Each number is 50 + 15 x the weight over its row's rms, rounded and kept within 0 to 99. Layers, rows and columns count from 0. The size before them is the row's rms in percent of the matrix's.

# up: layer 2 MLP up, 2816x704, rms 0.103, rows 151-189, columns 528-615
# down: layer 2 MLP down (transposed), 2816x704, rms 0.053, rows 151-189, columns 528-615
up151 099:59 54 64 50 35 34 82 36 52 44 47 51 59 56 52 43 42 44 52 47 37 45 47 52 46 53 65 19 57 64 42 49 47 57 51 58 40 43 23 43 80 63 48 35 51 37 48 73 41 70 52 50 41 56 50 13 79 33 34 30 32 45 40 72 42 41 57 35 38 35 43 73 51 66 76 42 77 30 42 43 55 22 17 77 53 62 47 54
down151 099:40 50 57 14 52 79 43 64 43 46 75 38 17 60 28 59 65 44 66 41 48 61 40 64 44 34 49 49 61 54 89 36 39 45 59 34 57 67 63 48 45 49 40 71 67 50 55 33 73 51 55 47 63 53 37 65 24 62 20 42 54 62 30 62 35 49 27 58 72 59 74 57 44 42 52 40 63 60 23 25 30 65 37 60 37 39 74 77
up152 097:36 54 60 21 31 39 57 46 61 70 74 73 55 33 59 41 26 19 31 52 64 33 42 30 54 39 55 70 49 53 49 56 42 50 71 51 25 90 59 38 60 49 45 70 53 58 40 53 32 44 64 43 46 67 63 56 18 49 26 53 49 32 60 48 62 42 51 44 45 73 46 48 51 53 85 64 67 68 58 20 47 38 47 34 30 77 47 47
down152 098:82 45 40 61 51 52 47 26 32 68 42 93 47 71 55 59 70 55 44 74 34 45 48 42 51 39 39 46 49 42 52 66 63 51 29 54 43 30 55 59 52 61 79 51 31 67 59 57 37 25 63 41 54 75 68 62 73 46 24 50 39 29 44 68 46 88 66 30 28 43 44 52 31 62 49 43 67 21 52 89 91 61 49 48 75 62 25 37
up153 090:63 59 40 49 45 67 45 26 32 47 90 61 28 31 45 54 60 65 54 41 85 63 68 36 53 71 47 44 13 70 41 52 51 54 41 45 58 54 54 64 50 61 51 40 54 34 50 70 22 45 58 63 45 60 44 50 42 45 53 40 52 47 51 80 45 28 49 17 66 72 33 24 55 41 41 93 41 62 67 46 69 34 38 65 57 62 43 38
down153 090:54 39 37 52 50 71 57 50 55 67 52 61 68 38 44 53 65 48 25 57 54 49 22 46 60 39 36 56 57 30 56 75 46 36 27 33 67 06 33 37 44 41 63 41 43 37 46 53 58 51 50 53 48 54 56 42 28 73 57 67 47 63 53 29 52 58 38 50 72 50 60 49 63 15 49 29 64 41 49 81 65 48 44 52 58 22 61 62
up154 100:31 47 60 70 36 39 39 74 28 32 11 39 28 69 70 59 65 62 47 43 37 52 38 44 41 47 56 50 72 29 48 36 46 68 35 44 48 41 65 39 32 34 34 23 69 51 35 34 53 33 45 67 61 44 46 66 61 40 50 38 48 53 42 64 44 45 74 57 49 61 38 76 62 74 35 58 26 56 45 49 82 34 67 33 28 58 34 65
down154 103:53 60 40 16 72 58 68 62 35 37 42 43 46 39 33 46 63 49 40 50 56 68 60 67 54 80 75 40 65 30 48 55 54 58 57 58 50 66 58 66 92 61 23 54 23 48 43 52 76 81 48 63 35 55 46 50 59 42 27 19 65 31 65 37 39 26 37 55 43 62 42 48 70 53 30 46 49 37 34 59 62 72 40 27 52 77 46 57
up155 095:66 45 65 55 13 63 39 36 92 38 19 45 56 49 43 23 34 40 40 54 59 37 52 26 29 41 64 49 67 37 31 52 69 34 42 56 78 72 55 47 70 86 63 23 39 46 41 70 43 58 28 66 52 51 60 44 50 56 57 69 62 44 53 64 27 43 31 79 56 43 35 55 58 51 39 57 44 57 51 60 73 36 36 47 44 42 41 64
down155 097:84 57 55 52 50 45 42 57 30 42 38 87 50 32 52 42 59 44 69 56 60 68 62 53 57 49 53 57 60 49 48 77 40 57 22 28 38 58 48 32 60 04 42 45 43 54 68 53 62 43 00 47 69 55 52 76 68 51 76 30 58 47 55 39 64 36 51 41 56 41 47 62 36 43 41 54 68 59 62 43 49 12 45 59 23 62 47 59
up156 098:25 30 40 50 42 51 58 44 75 61 54 52 77 65 43 76 40 31 24 44 54 40 37 55 21 46 70 36 17 48 17 48 38 31 50 66 62 66 32 47 49 49 62 56 52 53 38 57 59 49 35 61 18 63 41 67 52 57 60 55 43 33 58 54 39 37 11 70 46 52 28 46 50 49 64 61 50 72 65 74 34 61 63 19 36 51 43 44
down156 100:30 31 63 84 37 69 53 39 55 22 51 61 59 40 66 49 46 78 44 41 53 40 67 44 63 52 58 64 22 48 46 62 61 85 44 34 50 52 37 57 76 77 24 49 61 40 51 51 58 38 43 35 45 29 20 84 40 37 24 60 48 78 36 49 60 46 56 59 51 37 62 38 60 35 53 48 53 63 32 50 59 55 56 30 69 44 40 72
up157 099:49 72 33 54 43 65 51 32 66 23 57 46 61 60 64 61 59 47 54 30 25 50 71 57 72 68 29 67 68 59 52 46 65 51 54 66 60 46 39 45 46 60 63 62 52 54 36 74 58 71 75 72 38 58 40 84 44 57 48 48 36 77 34 51 55 28 40 50 77 48 32 41 52 60 42 40 63 44 37 57 58 70 58 50 47 37 78 55
down157 100:43 76 55 52 42 55 65 53 44 35 35 40 32 47 20 14 38 64 44 60 52 19 67 24 37 33 69 49 22 35 60 49 29 72 46 20 59 49 54 28 46 22 42 62 75 49 67 57 33 41 29 27 61 63 63 32 49 64 46 66 46 67 64 65 53 83 28 02 67 56 44 64 40 33 45 45 37 50 43 28 14 64 13 32 56 62 47 66
up158 098:53 51 70 53 65 44 57 42 56 26 29 46 61 62 43 49 27 42 35 52 53 70 45 30 56 54 69 34 41 53 39 50 43 53 24 44 38 63 61 61 47 78 72 38 42 48 21 61 54 68 68 41 50 31 37 82 63 32 69 41 36 29 29 38 61 07 28 46 49 46 66 61 61 50 31 34 43 39 35 31 54 33 68 84 56 40 40 44
down158 094:52 69 51 52 51 33 28 74 49 71 56 55 33 34 65 60 56 51 40 63 48 57 55 48 63 82 40 54 48 55 26 41 55 26 36 43 52 72 43 78 61 46 58 74 27 52 38 70 61 58 53 62 51 54 30 42 57 44 59 62 49 66 46 51 66 82 62 40 66 49 28 55 39 44 73 74 51 73 36 39 85 44 46 40 29 67 53 70
up159 101:72 75 49 43 48 75 50 22 57 37 55 39 61 47 62 59 61 68 59 49 19 49 78 77 70 74 54 64 57 40 20 57 40 03 38 46 62 49 34 22 55 73 28 56 66 32 52 37 59 50 68 57 37 50 27 67 34 61 40 85 40 34 39 56 35 42 43 54 58 46 42 67 60 29 57 38 34 65 48 55 55 37 55 69 73 31 57 61
down159 096:80 42 50 37 46 37 65 44 42 40 66 49 47 56 71 64 56 76 56 70 56 59 48 34 73 80 60 63 61 57 31 73 39 39 48 65 49 78 33 36 34 63 50 49 26 29 42 65 58 71 65 60 65 35 52 55 08 43 42 61 59 58 75 71 52 33 57 55 51 55 25 66 53 38 78 59 24 44 53 31 64 85 72 50 55 45 58 56
up160 094:36 38 71 57 55 69 56 59 62 44 53 42 42 52 49 46 93 42 42 46 43 30 43 36 63 55 35 42 24 69 29 55 75 30 55 36 72 66 21 79 56 29 59 46 56 58 46 47 68 46 44 45 73 48 71 50 65 30 32 44 32 18 35 33 62 37 36 30 62 36 43 62 35 75 21 45 18 67 65 65 71 52 19 61 50 41 25 35
down160 096:60 50 44 66 54 53 45 53 50 63 54 71 52 54 62 62 69 36 67 59 81 36 53 56 55 45 22 54 59 52 46 48 25 69 58 64 52 47 58 69 55 47 51 40 55 37 27 53 50 61 90 58 49 50 31 70 44 61 72 54 38 47 63 63 54 24 66 43 40 61 07 26 40 27 49 52 28 61 56 46 28 49 81 33 33 48 69 35
up161 097:52 50 45 50 48 35 29 55 50 39 37 74 31 46 47 50 34 49 76 51 42 32 51 50 23 45 37 32 50 46 84 42 45 40 63 41 55 70 49 48 42 27 63 42 34 50 54 33 37 40 61 52 36 47 56 46 61 50 73 55 28 38 51 34 33 73 73 43 63 33 62 50 68 40 28 69 79 45 50 19 54 58 44 74 29 54 69 64
down161 095:35 66 29 55 38 66 49 38 45 60 42 77 47 61 92 39 27 66 64 57 46 54 61 19 49 75 51 33 58 39 63 57 77 75 40 62 37 30 22 54 26 30 55 60 61 52 50 48 34 24 47 23 56 51 58 47 44 53 59 45 29 51 64 58 54 57 39 53 61 28 72 58 39 75 57 52 79 73 58 62 50 73 36 24 47 46 57 34
up162 105:52 69 29 57 45 44 73 19 55 49 56 36 41 42 49 37 36 72 64 45 38 63 34 50 62 65 61 75 40 66 70 42 96 37 61 20 62 52 58 46 09 78 69 40 58 32 40 62 54 52 55 55 29 74 45 48 48 46 49 38 52 44 48 66 52 35 69 64 76 30 34 58 56 66 31 49 34 54 43 44 36 58 66 56 56 40 42 50
down162 098:40 28 30 68 48 67 25 82 26 34 50 68 26 78 54 49 38 68 65 41 53 71 43 55 31 50 49 50 30 47 17 48 49 11 58 35 57 55 60 33 54 60 58 59 44 29 61 60 45 48 53 48 80 31 38 66 57 54 29 45 53 43 47 77 57 65 50 43 22 30 48 35 50 53 56 17 51 49 31 45 51 65 40 58 55 43 32 59
up163 110:56 55 37 43 45 40 80 35 28 49 70 42 35 47 56 55 72 35 51 36 33 32 69 32 52 33 54 19 35 49 33 34 63 45 43 48 43 51 36 42 76 09 76 41 62 22 49 57 58 59 54 37 28 62 77 46 70 42 65 58 39 16 56 43 29 39 65 69 50 63 46 37 68 81 46 43 38 27 37 46 72 47 39 72 53 80 26 57
down163 115:49 36 65 51 57 16 46 12 59 06 54 50 46 59 32 54 53 39 67 58 51 49 48 25 43 65 45 34 62 63 34 34 47 28 35 70 24 59 70 36 51 54 55 64 33 62 43 62 30 66 66 54 56 58 33 66 64 25 42 27 55 64 74 36 46 55 56 87 68 43 61 34 48 78 61 36 72 57 32 45 67 62 54 38 40 42 27 57
up164 106:71 56 50 84 43 57 28 65 81 30 52 41 56 36 71 47 38 48 60 45 33 53 44 40 64 57 54 50 89 56 59 49 46 75 37 58 54 41 67 43 51 36 16 51 69 47 33 64 32 68 31 22 24 25 55 40 47 51 24 70 48 50 45 81 58 71 37 48 85 45 34 60 51 23 20 55 40 26 21 56 37 63 57 53 75 44 67 46
down164 104:49 38 50 35 46 38 50 43 55 50 53 40 51 39 62 41 21 62 65 68 66 40 23 64 70 77 58 36 61 65 52 47 46 69 58 37 26 54 57 59 32 49 48 45 58 29 26 54 69 28 45 65 89 63 43 58 60 48 39 55 68 62 58 70 41 19 52 57 40 55 52 45 20 34 56 39 89 53 59 45 84 44 40 31 64 31 59 59
up165 093:51 66 38 30 58 54 61 36 55 66 19 39 26 84 73 51 71 47 15 57 42 20 57 41 56 39 69 37 43 24 38 72 67 22 60 58 43 61 46 45 32 49 58 43 48 59 53 66 39 28 67 43 55 55 54 27 46 49 51 54 41 58 73 37 44 61 60 53 71 39 47 73 80 64 59 29 88 27 42 42 53 30 50 37 60 47 47 47
down165 092:54 50 09 73 40 28 37 55 52 43 33 68 70 34 31 42 60 48 55 31 71 78 44 44 21 56 44 48 50 42 50 44 56 68 23 61 43 49 68 42 23 42 57 48 64 61 54 62 76 82 64 59 65 34 57 27 25 16 66 72 40 28 55 52 63 56 54 22 72 77 45 78 52 22 53 51 39 65 63 47 67 51 60 45 56 61 39 56
up166 111:31 39 45 39 59 57 64 62 54 39 72 53 89 88 55 35 59 71 41 45 32 58 60 77 62 25 65 21 50 56 38 47 73 78 34 52 22 21 36 60 37 37 74 58 49 56 37 39 84 41 62 49 42 55 35 35 61 61 36 63 49 52 52 46 50 13 61 45 34 54 31 56 71 29 54 60 42 58 43 53 54 45 83 37 73 26 36 56
down166 112:48 38 40 46 54 47 49 66 67 28 46 92 37 54 65 62 54 39 51 53 55 59 61 57 63 48 56 52 46 23 63 27 42 66 14 37 21 36 65 43 57 38 68 21 68 40 43 62 84 43 70 29 74 76 34 43 64 38 48 72 38 29 27 62 42 49 60 65 35 48 64 80 77 68 40 61 29 59 57 61 38 57 55 48 79 51 56 38
up167 097:48 60 49 43 47 56 77 65 53 47 34 62 05 51 61 46 46 55 40 47 49 43 63 37 54 41 58 65 45 65 68 66 45 28 62 41 61 69 66 53 34 84 59 72 39 34 53 33 25 50 54 40 67 46 69 46 53 54 51 54 56 42 33 30 54 55 61 65 54 29 56 32 32 60 46 25 50 67 42 58 53 40 67 53 20 29 42 41
down167 099:28 59 47 26 57 53 53 61 48 43 59 43 65 48 56 65 48 33 73 34 43 37 84 20 70 43 66 33 21 38 56 64 17 34 40 44 40 44 70 60 61 40 37 57 44 50 62 36 64 70 39 44 48 28 59 40 47 67 55 41 32 35 44 56 48 61 33 58 55 58 54 44 49 51 27 46 44 42 70 47 36 21 33 43 51 55 85 98
up168 099:63 43 61 34 43 77 69 81 45 58 42 54 20 70 34 36 45 48 63 55 47 55 19 46 53 60 43 43 69 66 24 36 35 64 48 39 51 60 50 48 55 62 69 51 79 53 55 72 53 55 46 36 43 75 76 37 64 43 95 58 57 44 62 76 65 29 61 52 57 47 32 62 42 59 50 59 73 77 54 74 37 67 53 62 34 47 23 62
down168 100:50 56 42 84 39 49 51 62 57 25 44 81 61 53 55 37 30 72 61 72 43 51 44 63 39 61 67 62 63 54 58 31 44 37 64 49 61 36 47 39 41 53 32 70 57 46 54 52 56 18 56 61 41 75 71 52 61 44 37 45 49 47 52 48 24 56 20 66 16 46 78 70 46 68 51 39 42 72 39 61 74 47 38 68 48 34 68 40
up169 101:54 41 42 73 62 72 58 66 36 53 51 52 57 53 71 36 67 45 48 60 34 43 41 67 63 38 44 59 38 57 36 62 95 77 32 37 69 52 56 41 33 68 23 60 59 76 43 44 54 45 54 27 22 43 39 42 55 34 69 54 66 69 45 41 45 58 59 45 44 39 32 74 40 41 36 29 15 32 48 44 67 51 48 73 40 65 51 38
down169 101:15 59 80 63 52 60 48 77 17 69 50 26 45 47 51 59 38 51 49 50 44 57 56 30 30 53 72 54 45 58 58 33 45 28 16 66 59 29 48 60 55 36 49 53 40 40 52 41 50 44 38 51 64 53 48 49 41 35 36 59 42 71 37 87 44 54 33 44 55 48 60 56 61 35 51 60 30 57 56 17 50 57 41 46 28 61 60 30
up170 085:42 63 38 40 56 69 34 40 36 21 33 58 32 53 49 33 43 55 67 65 47 62 54 66 52 50 35 26 38 73 74 51 49 35 43 58 44 50 43 43 45 57 42 26 60 41 59 23 14 50 37 52 38 42 68 56 49 38 86 62 67 30 75 49 21 39 61 41 40 55 63 39 27 45 45 56 37 44 51 48 33 53 55 43 58 47 52 66
down170 095:53 76 58 60 35 52 72 68 83 55 56 34 75 57 33 36 59 49 52 37 28 36 47 45 21 45 60 48 62 14 22 31 23 54 32 57 59 65 56 39 50 52 72 91 45 63 59 57 57 46 43 43 71 83 62 68 65 63 34 39 41 49 50 45 45 63 48 53 60 54 49 44 65 59 45 59 45 48 61 55 41 41 60 71 59 40 71 31
up171 100:39 60 60 56 44 68 49 40 49 34 49 66 17 60 64 21 56 42 48 70 31 30 43 25 61 44 46 79 68 47 19 76 53 53 59 56 58 48 37 58 46 54 80 69 23 69 51 63 62 57 73 62 44 60 35 38 50 45 43 36 65 40 69 51 60 33 56 66 36 38 21 66 49 68 52 51 21 46 30 67 77 44 69 48 64 50 52 58
down171 108:26 66 37 63 44 65 38 55 64 75 40 37 33 58 63 64 34 51 80 33 59 55 60 63 65 54 39 60 79 65 34 83 56 57 31 42 49 27 59 76 45 49 40 49 53 38 76 56 40 35 50 43 53 53 59 51 79 32 50 58 55 53 57 43 31 67 60 11 25 70 46 37 45 49 66 44 65 69 33 49 48 88 58 57 34 40 10 54
up172 098:63 26 70 26 67 44 97 22 35 58 60 55 34 57 34 62 31 38 60 47 77 63 40 57 46 55 61 40 25 64 70 43 55 22 70 36 91 48 53 38 52 26 32 42 55 36 64 24 35 31 73 51 41 75 47 46 32 23 61 34 53 11 52 68 61 15 66 57 50 55 27 69 46 33 46 27 61 49 59 51 51 38 31 36 42 53 48 46
down172 103:29 49 41 46 43 72 28 47 30 58 65 32 58 80 79 40 50 38 58 12 77 75 51 44 63 48 56 50 39 82 61 50 87 60 45 32 39 32 79 55 32 68 50 53 36 47 42 42 73 63 64 46 44 75 38 31 07 50 54 51 52 15 20 73 73 62 47 44 45 51 65 56 66 58 70 60 33 81 24 48 18 37 34 50 48 32 76 61
up173 095:48 49 57 51 61 43 65 50 59 72 39 55 87 62 44 64 52 74 69 34 62 33 44 46 78 73 64 56 36 44 50 69 58 67 64 43 39 29 45 59 33 40 64 65 62 45 21 44 62 31 56 30 43 62 77 50 37 26 67 57 57 67 33 17 41 47 40 55 33 55 47 64 64 74 44 41 76 39 40 77 43 54 56 37 43 64 55 41
down173 098:65 47 73 51 63 77 54 37 69 49 74 43 68 52 57 37 50 51 36 34 43 54 56 43 60 33 42 83 66 57 61 73 62 51 55 47 59 53 53 70 46 62 52 46 56 59 32 78 53 31 56 67 54 70 55 45 65 43 40 69 48 62 29 58 79 31 49 42 37 43 64 19 63 59 49 34 60 62 73 59 18 79 58 40 56 66 85 42
up174 105:49 47 49 47 44 50 67 51 62 47 57 52 48 64 49 39 49 33 33 50 65 60 46 85 59 41 36 48 21 55 66 07 59 51 46 41 62 45 51 46 66 45 42 50 41 38 61 65 55 31 53 49 38 54 36 38 24 73 27 60 72 48 43 40 44 46 75 42 19 67 20 56 46 57 41 46 63 54 34 36 72 65 71 47 41 40 50 55
down174 103:57 50 56 52 39 49 48 57 35 30 39 36 34 42 57 62 60 64 33 73 30 66 63 49 51 56 27 59 75 79 73 64 33 66 58 61 42 53 53 68 29 43 46 59 51 37 42 46 64 53 56 48 64 23 62 65 43 47 42 09 51 45 45 67 63 40 61 48 35 51 71 77 66 35 56 56 48 77 47 34 83 35 23 78 67 50 33 43
up175 094:37 68 35 64 77 66 54 20 61 37 91 68 59 53 52 77 55 27 67 92 51 34 52 64 39 42 38 24 49 52 90 43 42 46 64 88 69 61 60 25 54 65 71 27 72 60 64 33 22 55 38 69 50 57 64 62 38 49 65 36 39 54 43 36 53 61 44 60 42 37 63 33 86 22 66 43 54 63 42 55 62 62 55 38 51 51 38 35
down175 088:56 68 64 39 57 47 31 63 50 47 62 62 65 46 54 39 52 57 29 51 47 54 55 67 72 62 66 40 58 55 45 20 28 32 81 35 53 55 50 38 42 59 54 82 28 67 52 45 64 58 39 47 53 61 54 28 66 67 82 50 90 49 38 53 55 44 60 43 51 42 61 52 52 39 61 53 33 55 40 40 42 37 28 31 43 71 47 60
up176 099:53 40 44 70 71 45 78 28 32 28 70 57 40 74 71 24 65 42 29 51 40 53 53 45 46 57 67 62 36 53 32 22 53 56 59 42 76 80 34 47 59 44 33 34 33 45 19 26 55 36 48 43 53 37 64 50 42 42 34 52 68 55 36 69 62 36 65 48 62 28 43 60 29 56 74 66 61 71 56 44 47 18 43 37 20 13 56 68
down176 099:60 70 43 47 68 71 73 59 58 26 68 48 26 71 42 22 42 44 60 45 46 36 51 41 35 24 71 55 51 53 68 41 42 70 56 50 80 54 47 70 65 40 41 76 49 67 46 40 42 61 45 77 43 41 39 38 56 56 42 44 44 58 64 58 37 51 62 28 55 58 67 46 41 82 37 19 22 47 47 38 30 18 50 38 45 37 48 59
up177 102:65 31 57 37 54 48 51 64 72 55 59 44 37 50 17 35 08 48 31 42 58 49 72 61 28 28 25 66 46 52 48 53 38 40 31 55 30 63 50 43 55 29 71 69 65 20 73 45 30 64 33 46 65 54 49 34 60 79 60 69 55 54 32 56 40 29 60 53 73 63 33 99 45 67 58 65 44 30 50 51 49 45 64 73 58 30 49 46
down177 102:41 47 51 66 46 32 32 60 47 69 43 84 37 49 67 37 50 81 69 41 36 56 77 68 54 31 51 63 42 23 15 33 41 31 49 42 39 38 36 00 60 32 46 65 35 43 40 61 49 76 28 37 39 28 44 40 55 53 55 32 44 63 40 78 60 29 63 44 54 28 59 35 47 56 44 61 52 52 45 59 28 60 39 91 48 32 52 57
up178 098:62 08 35 66 30 83 49 46 72 39 49 77 56 35 57 44 57 52 60 57 48 68 34 37 40 47 46 48 56 45 36 44 37 46 67 68 80 51 46 55 29 47 60 42 62 35 39 54 39 30 57 48 31 40 49 55 83 41 33 63 16 34 41 65 49 58 45 36 38 52 40 42 65 66 28 56 62 55 71 58 74 70 54 38 45 54 69 37
down178 092:59 40 60 67 92 65 25 55 45 46 53 45 38 51 46 47 13 69 94 50 68 35 36 71 45 50 53 39 65 69 65 78 35 36 62 72 64 58 69 05 52 40 46 34 56 42 37 35 42 58 68 72 58 47 46 51 42 61 51 55 38 50 60 54 34 34 38 67 66 48 44 70 57 43 60 54 75 08 59 70 66 34 43 62 34 28 78 46
up179 096:56 35 52 66 46 52 52 72 52 49 54 42 69 70 54 34 52 76 61 17 32 62 43 55 40 48 60 61 49 25 45 46 56 66 16 61 61 33 29 54 53 72 57 51 46 32 49 28 62 45 26 69 29 50 47 75 86 56 35 49 39 49 65 64 35 26 44 86 66 85 29 57 46 30 77 79 23 45 49 46 36 64 56 22 38 71 45 65
down179 101:37 44 45 47 49 63 57 32 37 58 67 39 37 54 40 29 31 58 41 33 39 40 61 67 74 29 52 37 71 50 21 25 79 68 29 38 49 29 62 48 51 71 74 59 57 41 41 60 44 56 34 61 32 43 49 72 67 63 26 32 59 25 48 53 50 49 66 46 56 52 36 20 72 64 57 33 37 28 29 47 48 62 65 64 58 41 41 52
up180 099:63 43 33 66 21 21 24 68 33 58 34 70 23 61 52 34 29 41 88 47 46 37 52 04 72 64 44 41 46 40 62 53 39 59 46 56 41 54 42 69 57 42 57 67 67 61 62 63 67 57 56 44 49 21 46 30 65 65 76 44 35 50 42 50 69 64 46 40 53 44 65 52 46 36 45 29 64 45 38 39 45 44 39 16 86 49 18 33
down180 096:46 47 27 53 29 56 44 67 19 49 28 26 40 60 64 66 44 29 72 42 46 51 59 63 67 67 23 78 40 50 44 45 58 67 90 56 54 45 55 32 49 26 51 24 31 45 67 38 51 77 64 43 53 46 33 39 45 61 46 36 44 43 46 52 39 60 48 21 40 47 65 06 28 46 84 46 62 51 62 49 30 58 44 65 48 44 46 46
up181 092:30 41 40 65 46 61 40 51 66 40 54 53 59 34 72 34 35 55 70 40 44 34 77 37 61 33 40 52 36 50 49 44 61 57 54 50 64 50 61 73 40 58 33 66 34 39 53 60 60 32 67 42 66 38 34 35 34 24 60 50 67 53 59 40 18 38 59 54 30 66 35 69 22 25 51 61 50 34 50 38 35 36 63 78 50 75 60 54
down181 097:46 61 71 35 58 29 70 73 31 73 58 38 55 54 42 58 30 48 33 18 46 43 29 39 61 52 40 50 52 40 54 26 65 32 56 67 25 58 59 34 37 85 43 59 51 44 64 47 74 55 63 51 44 56 51 36 30 40 34 78 67 33 53 32 15 40 33 65 52 53 57 99 53 45 73 64 47 48 39 40 49 66 40 64 64 45 30 27
up182 101:63 61 46 43 64 59 49 70 43 55 41 65 54 44 43 36 50 40 48 27 44 56 59 51 40 63 53 37 41 77 23 40 54 60 23 65 55 73 69 38 87 46 55 41 50 67 48 41 54 70 17 25 41 45 36 62 52 36 48 29 66 57 42 61 74 25 42 73 39 51 53 44 61 43 33 69 44 72 54 29 56 51 77 55 57 51 30 16
down182 098:55 56 50 43 43 38 37 26 69 41 67 40 67 28 55 55 45 61 75 01 16 46 36 28 51 25 46 51 67 19 38 63 72 55 43 25 62 29 45 65 63 47 54 53 42 52 15 28 27 60 48 38 42 25 34 61 42 41 52 52 43 44 40 59 72 70 74 35 51 48 21 28 47 41 42 19 68 40 41 67 62 36 35 52 62 71 66 78
up183 101:57 58 25 54 36 49 23 54 36 39 37 34 25 63 59 29 52 67 59 69 37 44 75 49 32 71 41 44 53 49 59 51 31 69 41 79 41 70 56 49 61 38 61 15 64 34 66 68 14 66 58 62 64 24 56 63 55 60 20 57 57 35 86 94 53 35 57 54 19 69 60 55 59 64 36 29 48 51 75 40 51 48 74 18 67 47 49 33
down183 103:65 39 53 46 44 61 63 40 72 31 55 38 21 54 56 46 45 65 60 40 62 55 53 41 56 49 54 52 26 37 51 38 35 64 78 52 54 62 59 36 57 39 61 60 60 46 54 62 44 55 70 49 33 37 43 52 52 61 40 61 70 57 60 74 63 52 37 53 18 57 37 59 50 73 53 43 50 59 66 38 30 30 35 64 58 78 65 43
up184 094:46 46 52 38 29 41 60 31 65 37 56 60 38 54 66 24 76 57 61 61 66 64 64 49 31 47 31 52 42 59 53 55 24 41 19 39 57 44 37 32 43 37 82 46 47 50 46 54 71 64 31 54 20 28 25 62 79 62 38 43 77 70 63 64 37 46 71 72 34 82 49 54 60 44 56 72 44 56 58 41 37 34 57 35 63 40 56 66
down184 096:33 41 78 52 28 69 28 63 53 56 70 50 40 36 63 62 77 47 57 32 47 51 73 48 41 45 75 59 31 46 77 48 34 64 61 48 24 43 46 32 77 66 40 46 46 42 44 55 77 72 42 55 70 63 34 51 36 41 50 62 48 33 59 26 32 32 51 35 42 41 47 59 42 40 43 54 79 40 60 55 52 57 19 58 66 58 51 67
up185 105:59 13 56 41 58 36 58 57 30 73 71 48 42 39 44 40 60 50 57 46 46 47 59 31 60 37 49 31 66 48 26 39 51 56 48 36 65 63 12 92 82 48 67 38 64 45 73 65 36 71 19 33 66 47 36 45 65 38 65 25 37 52 69 71 39 48 32 10 57 66 27 53 50 38 43 48 49 57 74 35 50 50 49 54 49 45 55 55
down185 113:35 23 73 42 22 90 38 33 56 43 34 28 46 27 61 47 63 31 45 49 60 54 54 33 50 39 32 60 61 40 58 70 46 46 26 55 65 60 35 38 44 44 59 62 67 81 52 33 60 70 53 55 54 65 34 38 69 28 73 52 45 51 45 51 49 30 52 57 45 38 56 32 62 35 47 36 31 77 50 44 52 69 57 60 51 47 45 31
up186 105:67 72 32 29 26 43 37 39 82 47 45 43 55 61 49 24 21 45 52 39 58 18 49 63 45 44 68 52 40 40 62 56 62 55 45 52 54 79 60 33 34 55 24 60 45 61 42 66 86 67 37 44 38 39 41 62 51 54 41 63 67 74 57 31 32 50 48 55 64 73 56 40 38 48 25 34 52 50 40 40 59 61 53 56 56 26 28 53
down186 103:56 58 45 49 59 45 67 55 40 80 47 73 45 59 05 69 57 48 38 56 52 56 51 54 49 77 59 19 46 56 32 16 38 34 67 64 45 66 42 34 39 41 48 40 46 38 34 53 59 50 53 50 52 39 60 36 52 41 45 33 49 44 45 28 72 50 46 64 51 50 37 75 52 55 66 40 50 18 51 68 30 67 89 69 35 45 41 20
up187 104:37 41 31 65 34 59 64 85 51 39 72 37 72 51 56 47 52 46 60 45 49 30 60 42 21 65 48 58 35 36 52 85 52 34 53 47 56 69 62 51 66 43 54 47 64 47 62 44 30 35 59 33 58 75 50 60 59 31 42 41 44 37 35 41 77 42 42 43 31 37 55 41 52 64 56 33 27 27 47 55 64 47 54 65 39 20 49 51
down187 098:59 66 52 38 68 35 49 40 33 54 62 51 65 34 63 70 40 55 25 44 36 78 15 32 64 50 51 48 20 39 68 19 40 59 74 34 49 51 57 66 48 46 60 45 48 61 35 44 62 43 62 46 51 68 56 65 71 62 37 47 33 56 68 58 58 62 53 28 75 69 43 63 34 45 47 73 79 44 53 44 43 72 54 48 23 55 72 30
up188 105:38 68 72 52 33 65 46 48 38 40 30 70 26 53 52 39 51 59 40 57 48 67 45 58 75 55 41 72 45 34 00 51 65 60 57 43 18 43 22 14 39 18 49 66 48 25 29 62 61 17 52 67 76 34 47 50 63 45 74 59 58 74 31 49 84 36 57 70 56 29 54 66 50 72 61 46 63 25 30 52 56 41 58 45 56 28 25 36
down188 101:32 38 47 26 55 34 47 50 29 38 60 60 36 76 50 47 66 44 51 43 59 54 56 61 29 47 26 63 44 57 43 39 58 62 80 58 74 43 82 66 47 76 40 47 29 78 70 29 73 43 22 49 59 53 81 30 33 72 44 36 55 28 68 14 45 54 48 52 51 45 52 49 60 71 76 39 51 61 69 53 44 36 32 63 75 44 81 47
up189 106:53 55 42 77 69 22 45 54 40 54 57 44 58 41 53 57 63 55 59 24 57 58 65 52 49 43 63 46 32 40 19 40 50 41 33 45 84 45 32 55 60 54 54 58 55 33 68 54 16 83 40 57 71 55 40 36 46 41 08 70 71 34 29 48 39 56 40 63 60 65 51 36 49 80 63 68 41 75 46 13 45 43 66 44 45 24 79 36
down189 100:35 50 38 34 48 72 39 33 27 51 50 43 73 46 65 60 44 47 71 53 59 62 46 52 45 51 65 34 63 42 32 42 36 51 74 41 63 58 33 35 78 48 25 46 42 20 27 29 73 40 52 84 06 38 53 58 51 48 60 85 99 51 38 47 29 61 55 50 48 74 66 38 68 42 48 65 80 55 45 55 48 75 44 34 42 58 92 46